Each number is 500 + 50 x the weight over its row's rms, rounded and kept within 0 to 999. Layers, rows and columns count from 0. Numbers have three digits each. The size before them is the row's rms in percent of the matrix's.

# layer 6 MLP up, 768x192, rms 0.0607, rows 511-583, columns 96-191
095:626418475446479563442501483543434521588434507549492430430519482542466568456533535489428505566511439513566615499540575526455420510501510454417535487396470472552585546449500482516544562472423484541447508461496480564555529587495527425522519450430472465495499513509563421532518525555515536428
114:485492441469468535424503417512496492503442395532551544506431494567507493548597458478518514528646533533491515520549489506438504501460472476458501425458485532546429418490561478520565476502533447523613460521462591492509568426555524556519473555530494531419504389524481495495590525492480515626
091:473426489536582512479508481389528444507489499534554506537525492478565527511393499528546545488486354556533508530552435589513446599560448502461401434477434421475484547478497423455444472555489425552455547605508557500495466505594484460518510565501534467495610531462538535566486583508511527452
084:450485541536581557493503513524455477395514468472490531486444514523450437416489557468458542469544459468523440519527575475512439506484565489345563559476500479532452449501471630556583401592491502517460578466407542504510521461595423447508524502527562396479429505546515519498558484584578498435
083:446414478561491540463336514559517544510503434486434456481481398489441454429509490434473590462579587507560494541501489587504497479446509551450486510449458520490389531494516550454520457527546487497429576489541476516550529461460471432479435500503491429430453530568467581510505506461521533534
138:457500428481493452497518516569530517514524496516460515400499582647491486470472498469658584577552583499451554448531473518575504431464434455474464448516423503475521477491571503519507410526599498578474527513493517506578459560529480532560516429470570410495467423470509494492525505486512422577
085:459518534479574496454500467556407546494517523594494461515526558489475426470499462483425522489498629494514427612444411560524512470573452369553442482518549476465427562440479536412429420500354554461461551475509529477456463554505529552544459484496393629560611507552490552401434520462550466490
046:535498494472513481541486459495425494506580544520565467515449513522520526498533489521518506567474539429561546483544588558478611525409523501534425485520503390464486428463484470606565526441400393457570518502474429500465542517562526589437495486500529453551576517523463592488562557501417426500
097:526604545506481499481620484501389506485572534539459494426433513619463411578465574487500490472529515526536539484444537434542525472509488556489537543508441483481394506408521604457559572484506437432521496418537450478557522496508513459468499498466449465562586484494495504458488491561548503453
115:475437475485573469432517457508509514526446532489382462480572536535438613379564406428495455494459535502524556517551342490519455509535552443469504511416540429498440605468565516471527571453508472555573593463442575548440459541501483518479539513525535443518574525446429488449498468574514503532
118:457469548465423477456525439607498524558482550549551558494578590513475543456466444504528427481501466526586487545561477506513424519506445539532518454453448494517525455518557571533339403472475498498520402517451400498497407539441443513486510488479520536447450413517597451523561519527581463452
105:499466541424503503500435426413453531593598528461480489497492515591519445395561578477480481588443525514556458518544568477495526545455530595579503474580424489508472537502479500507435409458516487526523546460461414513621534489500558410423501495505512542552488365531533438491547523516503485518
104:502582509540438458440473469424485484527490519486600505512412471515551499517459419528544514515463468503524470411524482491462570479443544540457615578543491632534466564550556498519476559545514553549465496524496559583485490461484409456522440501458597461509442453507451456528462477491539556508
127:374444449567429398389441535498468481523615402449486442485547479507485577446565527486478481523511556453557535404477455427547436526503557463496440478566514483442606434511576474491561507524514486522499519474504433503534500532379495514506446516465578496535540450511558549523491541459523552511
106:432526555515548475524583529646433432472463511507459559439457505596472485463471489428524458502554549480524534412461539507618479491531505554427553627567435503489562514393478504504459462500499491499437493456494504503445469499541489543531401460505509555565493439466470608523518459525493488395
135:428525408540596558450587515567389474465475522466492504468484536656492521520516553503574498454549558542548512483418494482511511511665503544428453519563530487515518467376528554417470539453484502430482514523485452415493512530477500413554478461514490526505558575459524482512495505531520504450
080:591544574523565463469475417538350543474512492475511461481511541526524413484605448585604477468517538513597515575520532529497454483484486528541442533528432445524529517455496445465423488548432470502409455557497511522430412444489582543482467553477420437551500519525441495471502513493532520485
108:490565582460466455501450537447488500537497475478481504532510502568516424483500536441522605505558361627465570417526523595636457418473476510538433502446620455476496501422514613505463519477445424503579458500504554410516546476515440511483497548466464566448558561441421538495538434457471519578
114:465429540455608472513483426431512619502566497522554474465473515443516522594448477484522411558516519507586517413496486536506500500538594613497486511436573507534438491548481516511486577472546508454563523487426428529481507509455502473423474539594534479422533525535525464496480437478440516485
109:493464546521576487499563442550390553499437388433448489477534466433390440352477489398447492593454488476490498488550490500518559467516502521512471463486483542503435574447537538602534462559553567548510414588547483470479473517525485548514484557461455558447577581538459503392507525549427451503
109:542481543448518567558494484464491508520499451405511473460515636502529388436527426493522552483567497503514455556418481493588472520415474468597495425551451427502393537492590531422560555490531458461527501524527419562436524469633387510401515555487513432476435513515558535604526385577496448458
108:515509515517499541458426486461451463545589527480530456455536490490618546473496492549444498519504507667469594515599513565503476548458488516467531490528484414548484396503511501538495468480516526513497531470462565474519487594486510493416529498565459463531369497585431543477549566476509454551
103:536567549524555546498473513541402529456471494461579550514497518466532480439570463476678531422466435505513577568507463483409357506436489510557453594532555430524430510488523561476489442480479390571539522446560499505562452440523508497453516468506541413457469619544494492481515476519559498468
124:518551443446598483404586487503469544562579548575595574528516403469478535425516493467490406457455465543410478562456578489430524543458485427437446507482502530461439514543461437527497553543594424498462467466497504570466521526504466585494479532571545511535475399489563502571416475582501505546
106:472568496480575545566497566532536498461528494511554518517551568581431482442563538486449380506459589512511477588541570481565536474465493538488446460471424510456506479512503487505548473516520521528506451474548449512500553492549534578534503493501474443542482423413464557465522531584547465550
103:626565423552509507524545490487488423452535481520516447448492489467472544550496436450459487523576501507530543426481521420441605458584485466460535528407510468485576509498522546475458618387520505519543497536414573542513461541572451439473504432464383523486511535416574628453420462543516498466
106:475591466482517528461458562454630479490478550485545406480526544624421497479551522442534611514449506455485471557507544461467436501445504577545495396529475498524473421543500494488534488499434521555509582554462440403509451544566482464554439586546572488587427442554613514525448471498531557529
118:469462576457489429546522468439544487469467467473500559520550500430436468481453548592556478459516451422494423452602527464427545474500485570435478486443446580606560414419466503584484479483425469535539468515396506487420511594535439513498499542519516485471530483583558507492531441442510600513
116:517593470480436421474407387500499518528499490486425515569566423527469487459513481486533442442553465490435563403562482553475484464515461497553498484439491375455546574502546456592524497533568362490450472519555463494502565551519427531613503462533504571465505491560594492527529442444494530562
106:508569593534558465500450526492417546465533520444513590565520517503474566445498581483520574392537509519512456451553529527519396506539544456474560571440565424490465485473469452497388474541526450561486421482397494499439515625472459574487555550465486458560507524491488499506470527450533494373
138:554507487563563483569496473497456538454526559546469532490437475503510619527456519522505495536517550569521503451485513505486461445537422552521535448585456393482540497488540491501468543514461513505558456429408485570502551556553487411519521531541559528469497445529545512511499463446428560521
102:414386473514440424566536559610501449524560414443498564499529499555482475500373631446463488594568555493407515529567418530550535456455463431611556467516413517431477480449465444467544582603431363562418386533477512491479504527516493548502469566443550432529492456570490507551499448502546472576
082:548501519433398469555560489402506581411471463419513539566438468504454460499501455569536523538451499460519518512510512528501496464599516418508411557560476476521547488494519539558513403568582423500469514480573437475502500601423479523522569516480418556525518506478499439509523526545405446552
090:394525476560614536545459504478567484398482535516554458556517549476570457489496573476439499497457402469454511594500467481574578460520542462458413431448529489583500493472572497473518542468449601453451477543452416577436541544461514495506553496449523521521510425551485524571459510381558570459
110:563528430496551523484530482463563430546528497481479522513507515431422569457471415525484498433578479377502505540488433479421439543542492438492455504485606484496501483525518438502533467440604510453488590509505502541594529452527433512570531544478537497500474573526539496506513621481548346574
105:495451504494471488503507590502384525500498505451580471489494484417470459540462471455478483528502463542572488568550442490471545542472550572460458526466582394531493564511561518486455384476463492578474481527431506593539535512432517464477575484454498604493450543514431474583513510509468488497
132:454531528408462484337451467516424502485543444445529524478557518415485451539476426433560478455507491468514443515499414515509492429536492592515545527500611490453504480512494494453422538456559513491498520523527546476538517527625560594549542562412543524525456627500433414567415435479506538537
106:516567573465472571491502441583571452457482527405441495571499544404466520458498494564542384472431462498487473452479476390456538502553518432425508471486528434597580483449432505504502557515541526547503505540453452478466525565577547531443542449434572555455552525476569517489514547466495388533
104:501425484527545581575535511484485575512504443475518531513459540494532496507475539438518479496498496569413531420502456544496492419473504525567502501468537515508503497451394488469572441474511498487492475567540458508577498583482502456450589478494442475480558562437431447338468485578491477447
108:442571540541521468464564569555507554582448454486469560502492535482510534496454525429555540542435549473438528439605441493553487464435489582512513559523529510509499477525433467528632506523403651476471511466458436552582550522523453461556484525502525497439488516430453437508418496472481466484
093:505467559586425483406473444447434353533497428547437433527476501553524534480480399489525481587482446497522548563518490540497442503516523565484463412597479475471600466584576438479591371534547472553527545502564486461493492537507442554521490537451513396521535531496483561518507499500557591462
115:438529448571396565499499552527399549537597598349505451534506389567478456472525492570494453453424489512533524563537629491535528457481563540564569558578502515453443490462519416450392442513511559542412606503527474490454495516459463453474493456482494405554497472444458513568465404549481586580
108:499515462478485557557476484479526459524400503503539572533567517505525441543382515414542551507447478495510495534597437488472609428498367536440554458547509541475552465487536534502509465512400552514445515600475503449508565442574571467518561437495460531577476533534571497491515410404497458511
015:425595508596451500578469510487500511440532531549540422428452467531535499462509410523479544504471641535576423485560465493561489513418462402483574529523513505498496410518428469508541489510585478429508506555526492559546553521539444457546552489507373474513574473518497553510561616559426474512
099:473427421466504452576414457486532519412496414525575448490460497471448517553421524496484509601522562432515418501537561563427498532421554444551576442510409580495420593399545588535435423555444444502461476450475497477481504515457513500546559612480474462567553526593566501515546444517519496560
069:511589527519384528521486493555462508545559511555427500538492486436469539494574506536600487517540503533540464458533532515393444540556499544462452618406474512467516512537496601422535491441475428469388506539530566556449486537493563630510468489423483541465424462484529467567452520549527472564
023:476519488480492522490502537579521509542485523511441447441471490465541431505381596503506571514486466517515554541499514359599576539466369472477555447488448471535508547415506538436522497451544452492530539530474466495504512509530497473495477545421596548588505513531444508475509365538495508506
086:460489517455580445468530519461546523525497448466434489512488451536491400600478476420538561494494505546572460400563485558442521582423542499484485500600580486431382411448520522541591458478547456476477472423506620571478459434516481496540577494499582546477541481407493500531538534595410546507
107:497541519547476438433482505620556494523484549468433548549472425450547462558423490545512458486447533441471525496539558576502446426517465502487543442437533536474475383535478480497558474450462528453483503366598455416466509481507571530439495484500432516448528503526551561502540509494530468510
103:452518496490565550497427476467425508469469462468423443470490414548563485519568584530498449451452543593481522527459431486493461521531369512532528487449460510471458514545470552581510449455499465445514489527436517429493546448526513482487483478615477553543483429482526544542520532459466661540
080:454492396589527518469599511420468497546413536478529509445465547529676496577567555441454455473474462479498472470353525481466392496482563578404506579540540460535539487514496505471568515583477539431433543493552430506490517539511488498526509477495494569504510493410497519475442467569591538491
108:468510485493458596523468469544506436508520476419422633555559518456471540478431458479488458518518509438611483478450530441445468510498445479507463615538564565498421626531486516542488509504492498465544464465531392481467447508436518463484424469479502531321526501432472531490544527487501574509
064:389569521478465535443419466517647504528547442452444545440515627391478530431579449562477476591528418469530560560455418464471538496483488416449480487516543509529513471510519519504453556488470592548473426463427540565506515399480501501459573397531480571585499505632512463526452443438590449553
104:534554512465518456367496435551446561445575508522472526420489466552479558583584515489550537502526439534496500524531501581441478535377446494439440444591406485460430466562507498430524453554469510469594424518510477546438506510555548538432450451576517497480439464442479541522483461503504491500
106:519482500573533470559456568516459460483465482521480543587547596473437523446503442514561552530421532492449500504497519475538502471484475521523467509521467614504492545508480576525466527453424466558395534511569482524468431522546506492501394461500403494452579559515411418483501510440581584528
105:533483624538509501522471495510476388482473499546378462510444495510468488486571500517511478540384500479481559625413516558474592579550448482406557506476473587493524518500478535495540494540421473621501537510527498500457541452558454530529483476561487498519525488504585428536486494560440510489
018:501488487560466456517449569478523495516471521478519438573487464428505457573578521591485569531496498478533556460471567522498480473431576471445490434368478380487499452507474525398448586453527418504533466502535496613460515499552512534528400558415506518499561535410508499510532460597455440478
116:552483508551412480540460543513467579445541507470525445490484522497487470480524491498518569413516459533449578532369418484551521544574508508559374447441441559522446478621404504476487349519544569478518456534472423548519469505466457578507522464478458579539509556494534498496517509460491423449
089:507468471467518559449523569452499526438576538538449604568531491451493502534430487578491487498530492534493479487501506547486421463389482522463435543487580415502494479547490447510528518542477487509463438474434523484457477439470514568496500595546575440364497617561463483601387490510533535510
028:546529456444541552467474618591457497545458515564539523532552482418530476450526555535537543468521504509494444535586480546461446478411553491511486529425491537443459410452519505435510554611510556451434437479433582508459441420528447532468573422467511445485440533511528536465483550446492502550
082:489503509498503455468582558557464513482435601523422468591523568565511573459526496437462484485534555495478472513490596484569406464500479472523583593461509416480502518443480533502474422519450474537460449588514479508453517533467598460580402470490452566522451519380592463550487442603556513497
095:616487549529488506491460464535446455510477574573516432373518526540486568504501487366456485518547572515497550446454552525409566551522513591523502461467564474457545520424477560442557523414517517449536410575548415504517479508545476384441550416550441500544563506590402583471525503554491466594
106:490558491583473525433488518478548589467573476440417519504447435483498510445485544514455504461435495458489543546503481478428560526465467495673568500523583529487430484486526519529490446417565477553540525512476547510549418585482381491496479518540515488464492472456449558477502542504541539519
133:457511488550502460552438491464545599521481543476500526488487515494502485460514430402528518542424502574547458506504484443570484494496596498479566472404479486403573449492535495465530584520504496574519483538509535541615481436481564426454563533525452355486445511466461482465399594539515562549
111:464586497490472461593464482522621558512425494496515453485567576463496496489449483436501552492442488473520475499521516522544474426576479458561482498497535456512434465477427546485409472504547500504480420480554514433471486507557604536522546521551476480499489519451462432506474526395589518478
023:456550536411501506543423601490543469512434522505502459547531334546516544493555491475517521500367513539472545470472602505497605432520563443456490522519500504444495442462395526556479467551496493493489556572497476561477457552501606514509538430523607526528512580523577435412528512520551430457
042:478524598462481528593498494445521472435476584486461407479554592478378398399523544489486528525478470593537536548467513506431477538489556558453522571468520539470467578476443558550464483509503421442514475522560574536469429474440565493475427463571472514484461551502553422489501493535603567461
090:449446431482525528512563512599536479553382522478482485526502515456590517544498492491506500458489466497507554515493536449449538576498537512344604488508568578588488572365479540488594472530490455542490526415485503451440561478436488478511519434519551468494533496513492488550589492454520564596
100:500544472508462448512478456423614505490498586574421488518464433508617531481587436512428517606380446499474486537527486479547506557523571527490476556441561484474482417560435424513462528553459446528512558434620543504519489511522452517468481452520563459422486516505539510401501586486482453454
110:511499465582521437415512492540547395536499537509529491497554536417492508516535515474526502449582542503402451547507548523542494545468463504496468452517439561456455609451513540533547475450515458494505527539556518449438437483571480434579526444482595434582541450522523428610528500526471552549
111:512521490520394530617528579429427512389597436385409601451585516539472539463503496549482462518498459441477433561462597525489538435531464465489502452570521389493518459503560511514396534490564606494587534574520464534444432490488523532553443438433544518475593457519584495501511475521435442529
083:435480435448489514553522435578512511530447516446468486538503513461532466488576520431539477466549448574550483432477489493548578478460424415486534498448487559608493511384558564593434481557606529516471537445472651465544517451480482466558485404491545519534476476485564498584469530477469380489
116:579417520472552453462464494543547545501472446452472525539553492552501535481540506523542594506549533512518511536447480417493557531553455482456587548502502546436516445482569514404559472485549462532509479588516455557493533514562530396485423530509589556501473480565454534617480493576548602476
# layer 6 MLP down (transposed), 768x192, rms 0.0606, rows 511-582, columns 96-191
090:439633527564437466493467492571542447423560453479487535486491514511512433469501519523531427509554566505524459470486413480487554567489525491594476507501452533402445438558525517525450456558524513380558459542438491491478372488466399463564573540531499496515492530548405536416544472467509472563
114:502454465513536536516440530483517482498439496488500478498503528370471448547531534526514543461479487390497524533581446541602505544458414560380464563517532474539460568563472593538508473606479497600391453521512399523508457466588563509553431470501450536514509474456541527436530478528546447464
084:595435496544468547478453527540541570472476436542429484471472484544444384480483437417499501494509562637521577512486511518478645508515472542510460457514433607448518460463518573549507560491542493562451498500475537411514433546477444470520548555468499474479548536448502476432458402476476498515
080:485595453470459408486532372505583522509411574558483489439513493431464481525492494586490553515498504476528587490498519545496485626524360510584469487450465470479428446456471458619532462483452408524516468444479553545390442567437505496550416480540543567470542489429490575516481531484534526560
078:506509467533488517632467523570492557497462534543546355491529598499517573523422458504496522490504446462479560500489544569504569476620547486533540535472461415480559498441545499489496435436563528475474488545453480548514534440570452477410610463446532575444461522605475499371543486571543566397
151:562453497505469495479541449470484444447471574462537512392530589600439488500405545503491448533396475485469503492567503462464519542413540404501582478561456466455473405511491502499469499507508450445488480558541518565454459519532550467505537588391454525560558535475456560529509508458478487490
084:562523436465470468474486460460461507442547462498468562513492410599424520538568577539505472555516480545483527422489477621435547494537524569500529635482492529450567476562537443537565564494591485555512437566498466528537579466547437441372507515497551494472450509563559501530521512513509468492
048:436483578432521483536524553499514542504496521449439539410416512534528508536576441560523513528548453499521413535590477443553475547617468476483470415485476536468477483461389524448485490565498504532472489486506575416474414505535445437526518461442442512537536465509545482511433476405574560531
097:508467554557444453546484502480485484504487589523615498533515519545500533540473490507485500468446573465431531479472490513544468571532455450423444490605533525551648402470420418508459564516504565446507552507491450457485601498464505529544430553592524602468539495401551424481472542499483481507
119:533582535512394484488504495483612559565490416440478477422440471507503466486529496651401530445495539429526550523473561516458544526560453520503453452508475422521504528488531429513574490555466478470552450402459489532553551492429570474408487508499399598496468397522519480588576549479466514561
128:396509452459524552472471432517461443445504605554414494535446478558478600505473510529462543439431411536379466517489529537395553549501568488496529463540510418497469502466448547418528588513589498469508514556540461533500495473462502450554538537529508541450535541486445447566387502503493544502
108:466600502553481436546509568516554565489417477528580495487519543424556491464547486418527570531526493504517547422462477491430511507577538464455474487564499551487518515485466528526511430513503596492498440456428481419489491533433489617434456572466447482505505519462479524474497423460506487511
109:542477592466522477567546493566452439434538477502478514418515449474392427486567557536518561479467542504469461561536494526477526512479489505500433476512479452511420549482493526519513385451526481428440511400615535511503502480579601470500547561549440458505455468494517477530602555523488549518
137:496616494553424483583556526508461449552505425491474452551531504518562471517537544400490488474483550572531508421592533538562516595420502431481431485488563547512502437437500468509548552484474500510459573486474573414560440360413508473466460484466531472516453502444470508558556568481542533479
096:480496484554644478571621547505523427454422479548495477546463567531461554518469508446483489483517448522442448500456581550545429538509474492467429568495463474524535461470498430424494459445483461420483464492409497497555504537500500525442433514488418533471517515488453448486442551401441462482
134:533493591485409520542424496496588525518541493581524537476542482425518505457484428449439467526471437422420468514536468507539467519358491471577534569478439533516522568489403491519556497550530477545540505466502519557514520487501479616526502507452421503526447462482446498470449516493482493505
084:431429455565457471522572524418542465503530540541450529469427411550505575501410541459526418498518522481448479461474485473509475508532496488509527511491586477520520547485475531559465596499481535460584618521448549506573564527554488469425539400501532541440487523477506517564451475473531588482
106:530483551566587547427534417451521432638505556511442530478487501475520521521498512542542510472590535463448608504521564452432505540408471538535528490486483557492434513471535597433441472561558510525495511488479509475418598570538522506492525466458388495536542602451485517506542474452567480426
111:579502514577525470550448638482519419406531414393531555459539535548525471400574455555506520571527495516436474444487413504516506638454461486587554515500442500514517550553536588491511476456453444513535500501505419439449507497456579528531506512576452518529537466503453539455581517525518505561
110:503579528466469469532459449470533468528481554465518515504469508473538528544454475489498539458380487606627523502474445503483415503478463457471529512524472404544527481488520429403510442548492571436506478466578554464497465541469519387487434513403474490442516492492495489475523532473468479538
115:505520463561471479436596524438527551519412500624468585477573444421489515456540494454560520528578449440459526508490518519540494567477505560489586484400514518498438514532449547535544511498406521473562446512479532488540491540453524527560472501544467506540516414620398596474479449518549578560
111:497478478474489605514541558513523500426463624480478471451577477521489406463518514430472455465608451546514534493424568485501514446609432441494493531563506590523481412501497520429479544516527532446494527409480433460435463515512485566476576495482502513513561562418527458503429561534489516476
098:494496492464545556477530489436491505431499539601580512430473509509537511514484526595432533518518535551528522455532490509444426374560544488507478443480543509539612465542482536547497527446489499486647485545465549452473464525527569504524440447439552573527512495414493454483522532420457497499
133:488542545473390550570398498498551397503438486467403468408506595492535504493467484585459502483506508494562466491535471447546471485601581508570584398503500520565489517442491564504462418473445525479459534482558440475561523506402591430541425416404463534457559595538529445477528533423575507542
100:543590454523566494396443521513465467438529444528469552498453426409513462511592546508502456440517485472493542507449535466494423443480475401539462405550461540448456510564406435464560580482504464487540423497531555560466518547603453481519536422567571482400462434490441465494542564515422555473
096:472447539504555483476489483500462514562542618543454529481451396529382552525515523473504474524421473574529542530579415505485514536392495504498432513486394509449434503525477522511501502596560479434355462502552492441564458541448467461468563501498538473529517590457502409500433489475518420485
111:551484547425495601604454468504532499494490515484467511411479557487439508464477524509468511474467493480534584500523524463569518496498475553398502521542526456502392547434454478492509573497536549605468421543433513489601466589552498499431486468500479487626494460502492551519626449438462480517
127:507530534531534490400452456474528592594430506542578488444512566571555463460515473517513552520563359511522468428368449459551505525464426522512517444467548574465453483540502490504556479430438498491513535516526389518469501448502466505472434496511400591497519386467603559536500595506509513502
123:394541526518453561397468385501386522524452590502494471471590500432484496414552480449442524501491511486482447424516502494512530515484512511492531447462424523466521518448466462501609518527505367428526417439485561496501538458498585470519511558543450562431541443535516529538488429479514377555
106:419591404531493521469590523527482532490474511612492530588506459544468438550505445429600481420490475550455468591483469553506556467496541505536499511586530490425454461460562499440486503419499474494485482618541429517463456521616580508468539444426471491505471388590493460547423494437456573441
125:544557473555601496360552458460435545563532443469531538511487488505591481494473550496470499516549557421547514522463479510484442440493433451506533583489492480514503551418468530475567489488477451471490611503440536491428394469529496419524469620580557539477497416408408524513493459484414501525
105:412527537546519515506504544482418558434559531540536508501553553471512598453536480408678421437491478545540441469422480550524512497503554461420530483552466478448614471570580580518462488488524514506480503507549380477479470570632520484423484401475566563509513572468479522474538492478364520525
076:592553453558462515491494519480543501491550589443469571504507513509564556568471423479579526535505490546455429506419579461535447509412484486561426446511468483479593533538418510550556454454496511473448545496453570481533444474428536494486505481505483479506503433469460492529462480570533510433
083:646462497457551522477559493528418536447503488549426451503493491529506445451501459592602470470465500523548509503503448487491568449451499408436376453536501501483481588485488573449545454483557503550451536445518511525501434466525490547537468443487544582437540468475422463527525462552430597513
115:557436415608545569504423559494525438481514483566373503567434573556506555440568486452458496479471539410407525564537476431491486641490505475555506543525533475451528430530450540614430438414475539429580496521512510573540422529386395479534454537545516471527569539544492502456567553451420484501
101:491550589492371581488458556467521570541434518524496530488598547526458539394496504487490466512516523516448506480594560556505484474531536464403497470524461538513424487494515506439597499461483488500541369456517433485514498552551488557535407466440563470525402496470536461540626403482493443505
124:548503554517617541459498538551446516497531617618530404452508506487495453486532446523514492503565541466586495474517477526522506488502437565502511483450457477454519486418591416477444483471556377429569472517424532541524427468590466470557489524523493501403525554435504508515417530476580487546
109:503500426466480460522558583408520505412547575434477459482542559526475513556408581448559608514550551531470542496552499582501507602578513513535545570486386453414429468462472484522542429447553564471539472545549415471522576456570454482482499483573422509528528397501499517464493432534508520479
104:562516472522533348434469489509571417598521557557478462540501503464483503472462466458487578440499493502543515535495510527482563607477428472471538449496544460507457572498462541551376535442465425447587500508548468534486497459452535368643511509558477492562515450518530507509469505523552497576
107:623382411613504582362470509515462535464532481481491528527562465555500485544470545478471448482525487578448390460512490533479469502548553530503547644522510531488583498524555410610473522497423502538502421426491506435496540495470527522489573560502500467517440524538494485502489502607513629550
092:529409432481540516536511545445578577454501504595510477477485557506476558559435516543495575473504530502524445413497505521475551483627408453645498525498446539479448445497473530574440571438442613448553534517512434413529531537451444507489495536491562610460534525465435500413462507495505526400
113:478589431510610528470494482454553514503443538542378568548492548497574477493466510503563528555491644467458548477533416488493494469530558445481496571471473417511520479477453575513549621455484454449648409467453426533444524498501564507530469565541498523498508473552519532550543465512491515514
114:464564452519536498413472559521473502407477472527447505457479502484478595445554424555474406440484504502488376527535544477568513574532479475530470508509438484479509574545453519492561453529498411476494508478434530479547465465509567509492414445453467506393538412597496489506437454606522584534
021:495596431575460312503551474395419554628427540503464487385519509466440474535510460502555413533478454455518423539538450506498501465523514442435522408553559450546545478487551493532460519471534466519542505501511436632511484454461499499459553505495537493445480545521513488570551533461468443474
104:543468459450538566507542447480449441559518490418543498429535475487509520541509498478429480474426496524577477549530453544535438579529458517559457470451353473506524450606624427487512509502453454610500533423477522444517536415446474522464442473382503526517489502324495522484498502493596470544
071:549428442479602407561587458502525486452531458376489499447477509516506349527547584464432424419478559520484485435471494503476471512530456496555511326535454433516510510591543554551517560489573445498514494544556536470533478438475571424602528501520528442491540478496462547431557539409481510521
026:501458552437543457544504549518415407419478470472530456540559523528475577488602410519530471496518493540606355603540397510525439470527555534506430373490506492457472486524521538509469509544542497411479525486406467566469500452531482568495499429533457513511630522548485404539454538452470457448
082:500482468511539580482420420519479441547488492543401472552523476458533456558414568422498467496524453424555424507485548596491461504469506448536559502521462450443573535447453443486491523520390481534571538521557487441498509472487578512606631484563556536545477529513487568428449482522485559505
104:498442465503501436469403504544466506445525460517560546464508441562443519492540483671538522488490515456440505464599512517476500466469517475527424513416478548468523502502614523533546504516570491544532490518488544423441447440482639439518552478522559548448510411506493561422541481452518557567
110:586458552522440484494495453527560502483494481535500507582571474367609433440452525452447556546486451588463531480539527471486565379500528549461477377519652554537496514473453418471408535590531457507514489468529521483564465620543526511440538589533460567548456545431502541521562497486455473534
076:501550523401440494482472480583418524524573502441431581430508545581403491478498438553548506515421443515470544584558462576525505460539473510523520533399621531563449541476439597538524452480525490496555533481500437656476401487559506522502493427482512506524494426499512524494449540520461563543
102:618503456493527517552526471469500548423448521504542422527588568522517486503454634437431464504518510555484405520529576503517438504488450461429451577573486412490542514464416511494443526451402516477486516538474478525665636516562512551568470544369535471490534537420467468493512519498461568489
064:504509495589506418476398538470491547512552497424525445549436444554570580497514567469455541557479615479425439596518522563525499426574511489577424444480445529526488469445503519495455499522492463380449554490459534437514519497406530499571561440571489436492526490487546471466541444642444507503
104:466494513504402540594530517432577412484440491528482440525423559527557501591476451470458432615491510519550529509469454430461424498574468507514499460467556554491669627485351509473374453519550549475564507573521522610488530587462531536549498552466485506554507526575481556524452516476506551525
103:448426513455487548511530552571455532549444575440483423575520431561622466655526489444520531493458503518500535521443491506450477516511502396483481580469523526551528508448438475537528497556525563499495464549448512571521545536564537516533457437426539482519621473489534557549454507445441499441
101:606404444508467488509513467564512504524521476458488563473576568578618492436454555566496476510454502526482552453575471487459495393478456510495528517535471582418457445450513575467538435455519495471520532545463462529466556585479378544553504482462557572610501528415384393510484492545563563456
022:534569515407520458489524503577520471441529522537505507602364547505535512554429540471537507506486433459521458504542523453450531557500502546501506475586503566520526523481471546489593424572420522452419532505477541472612569458476598509390546372574508468481477489542553468455457553471525534486
112:518599512467530532472519378452464499525519507526622495562520433435493429580510552530576460551491553522501431513466490466434429558431469443564509499538528478512554534440482459479543470488533389548501489548548547532488521389615465501445468518484539514525494375563376496527552516484494527528
084:535469521557517501564521518440493645447545505616491536468484533471459543548487433434529450511420544473429499401474472571466464554518519497472465513552425519448528479575537550575395448521526530502528563572472418472469572624546467533500406514456369507467555468435524494470557468410433561479
031:503409587430508491466452468501503497539508631547402512464457454535579482535430486481469519564464486475578495495437597577510452549438456556501577471513485468448574597476563514470502517432515426430451475401513465524421422535527520541541562556427451532604612589565489466548509422491473450490
075:544533462528550496539533510568484388518524481510485578524526486549520432454474564522503400447447499472424417426454492533556460406529487462469492481483386533541455458439517455494558522561541507526466516543467470452588489519474530565550520443521539519503536556447441520425497627404535563512
095:396587498535545520478442529580458468512571434517551498511480513524508444516516457641527413507447546414525499480509534550455566490469482564489494596460463531543406461441510496563517579522512468456517570485505482529478549505474430493524521602502561467526513510478585444490454512481612547406
110:494505484493550454518434482502545423445529501559576402545518548469494621524363461501488462542441492495519516468492377538507514614463566475412473548501413418554521454522527473528528465536443450400451528515496429483524546430533528482478492488442580471518609518559586472490531426414532528476
114:513586438502478626509519486460463559455511506404546581538492541540573526453552514523586502489485434505472486437507474475461555484508457519547411503561521417512553582447550518553597492453500488464568501603410480479492507473460519471531592562483410492466415447481483494506458521447539500464
111:501469535535550536408441492445365467462540516481428460489510510473427464522492554499494490477460451547511524524525505466434382541534438451490416479515451560438479501473477441447501469486539496441532593550518560470510444556491594504564622432428579557520443530520434495504538472478568496498
026:500437568577598513495535382485435452554540495479505496486489527470477511548506461533491568443554570473533441545490466374534452540567495463504396500561464460528478428484557371394520586477524468512466533412451493515481511464546422468519493534456513547446566459507381522412440568525444507484
042:538484480600590500462549487465408434513513624424552545479537452437565554478509552472564493461493502491419507510563506528542566462543485477484487456466497521469563550581549511402560571483537517451574541568385461555621456468437487455562552465483441488495499490571452512424551495454537492450
082:557462517525426561489438515500470522506495441483488563509514560514451539413456496547620555415521497531528560468547484571485439510481551679515459526452543548494462417521503595479497522501549515412553470528531504495548539441565461414507537450505556504460439475540396566453508559521548480455
099:512433554427525557527537527579480472480550486447449534476533532497573545412533493436523505478459642502500456526524420471541454517425449496424499500524420574471483514448556497481545460557474486595560500544498556425478443518540458542455468531395512498501553414467528481588464506576476579485
114:501449531445563480513484449434573482596505509500500444490425536462497543504485510505477498636465583425559480606552603484576489558498523533446461496487508515535479475499531429435503462501503490505461647528516577514519538541496597504440468489437551478470429449398559520568506462430523422403
116:543461447543524465556533515460414547491454529456490576574480520457424537454522517491417537487454523479563493450511439561514485554576527509519553620494481496569423520470521556532452474527502528485533553460421436464504491532485539498495511409504447560493546475423473431491454499453487444503
087:427435474498445487474574553430503556469570424534531477545535482452433504491417532533462498591407562560470537511485470481470466514540517471576567434481439536510479404549453528475489525450453471457490545557517478477441482434467538513496527503423423516540485525525535537471506524564528547559